python train.py --qk_norm=false --attn_scale=0.125 --init="normal" --init_std_qkv=0.0442 --init_std_o=0.0111 --init_std_down=0.0111 --lr=0.00527 --grad_clip=1.0 --schedule="wsd"
Each number is 128 + 24 x the weight over its row's rms, rounded and kept within 0 to 255. Layers, rows and columns count from 0. Numbers have three digits each. The size before them is the row's rms in percent of the matrix's.

# layer 5 MLP up, 256x128, rms 0.091, rows 192-255, columns 96-127
103:138132110130149105121129199133128166103192092104131173105157101128152146109138139099133116128092
091:149151162117172137140144117094094147145168122168142122145113106170169091155080088119153129156112
099:119135149129135063188173112119116130133123103098175124112129129118150134106140127141114134117168
105:094134134135112138152136141149101105161108155091152100118148156138135123151139155132173128053089
101:082142146126118127148136125113078134127151115108119152137168108139119098135141118112138126150189
100:131148132104124169104111086100106110112109161172103088176094122121130152100139079175171115106107
108:158174141142152119142128126125122194143145109138134117110165079126192092112155116135161163134099
098:126122098181131146094144118120162128142109116142164101122099101147156134108108109133131134143129
090:132110113120068105096170112129112117100145139113140095118094146149133130133154138178163083129086
090:133107088129132106149104135098136114112131078136117083144139114193127112118163136094136174157168
100:139142149121146113102164130145125140107136139081146109121113089137105158139122128078131113086121
101:143114114134118136131161151127067091115172121166144118107130117124151153147150145166152137146152
094:095117148119091125123142135155125136106170107093152124142109135138120157117141107119137108146145
101:123168116103130112132125084124105151123165119125144105145159105155111145113138128172130122111084
098:125132129151134150104132127133086119118148088145138148057175179108085141101143098087098148085127
092:164136112103123122113152150138149156105145128125132115153159123127151091090140150153169156123146
104:106123150136123156106170152086133156087120113113164107116160144158132128110112120118139139074121
102:099153162140146098106133119097108166147141136118132134139157181132141113090093093119138128130155
095:114147099148166135137097139138135082098156161141163112122167138099113108115110124135138107156105
099:139141115111081101114120151116093136109158132142157129106113120105158124094099118091155073122102
090:141096113163125171161132070164124121124120122158136152104170134100158144151145098109138132142111
101:155137130095145135115115152110131135182137135137112094131125096160081113128164098172114138129140
095:076121153115188130120136158119125136135095158119141133098100104092163114149143134101122101137143
104:162108143110148152155149152111117139130124082084151115142144093127157144108138083111147125161103
092:114151133152150129117150077139153125160124150110159100105157153095108136136124099099153114126123
098:150132131119106127099096091127142130130068139099114125099147153093137155137143135109157137144131
105:105127176109137131132124143156123131096105136168107082163133085149080149078143111136110150130163
099:151087100136101128098107103148097133134122112131142127151103132133091147142123164116142104133121
097:118093109172152102148143148144130096116149092128116124137121106112117158141116125131124150102148
107:131107139131144122139115104129103087139138147078158166098118120140110145126070073131101161105198
109:117112115120091086120107136132105144135099107121206115128126088101186164113098114191131142118126
099:150132129118121072145131095140136121143088103126131150130119130160102099113143102146133164152151
096:161107135106125152153125117068134124117179098146156113093125100144132153126170127136093122114069
097:139153088107102100151162158155150134187090112097131126131147141112143118142137081098135098109176
094:129123115110118110112089117148125115111128132119119119143110142137145189085066121159106101141114
105:156122162111108083155119161069101066169128100131145098071154143154123119123128122190131123120095
108:122177114148128124095162152101173142090091137116127116154165132109125109129153105099174130127155
101:107135127156115130171136124142079128111151104112119167088106110115177138103146085169152100111150
105:133114100089116083145118110149143126136114147130164125159106095063121119106114077120141132110144
098:134130148142148078107114181127161137133133111121124113101109117157157145112117064149135105130126
101:100124102181100134120137156114114090104145111081138135098115140114148140110093147124163135146100
103:133076147119162146134137182131111094076133104135132133133111129130153169114127088145123118130114
095:138114152135115102134131159110105146102129096156101117078137156100133106100143101164118116097180
105:106136134134143103110174137105105146156130130169117153097096091117117131115147093137143110133176
101:127137163070185123138139139143169115059084125129123098139120108148108093128113162123127120129081
102:140144092109134120072139117167108134144142134135147175124134106133098109108099118116132126132159
096:130142108079154129138099149158118135086183124154090109142137132128131133158098132147120138076148
104:170149120129137162140143096107117151155122118098178130149153130118133139135091163125117149098107
101:161154079122120054110153134159113158126136156157171139159147150164118137155154133112136075109117
100:115125123145155112116138176131111179129139144125127108148175148141098127125113099122114123140184
098:119110174138112128131129112095137127102153131073093107109135132131097169149109086149141123138095
100:108086090115156140124107139107142157166118097146132148084156120115150168129089153154149099114115
108:129128168116127160095137146131111095136089132111108105136103112123147121145158117119124101065097
106:141138078150131104129106124122107147157132153136149156171097141157142130115143109109138133120156
096:174109164094102151133111107112141124144187129114123151120129094142122147107113135145149118130155
101:136115073143150125074131079127146131133108135129149146131148116117111124122173118141149140149102
102:107142185130154149133118169091107129119122135146106177079144118165136142123131127186131096156083
102:165162111140169126149081138184149110136110125135147124138140138107145166148114116141111108097139
100:155134112124113148127104183158158102150092102147133089128151140140121158063147121123158140091129
108:117150095133094119140147136097104166152120099063106157133174159148112159151160094158154085114168
101:134112169119118145142114105144084142141147171131129107131121170117093149102102156083174139112111
097:123170126126076101125144119107160093101158117092151098133138100157126147122149141120110139124134
108:119134132142123120135127083089104142136123124119124129100138123188127160080165090127130135145110
105:098121132141148152117117126115117137149124142147131098118111175128116172105155086101144122164145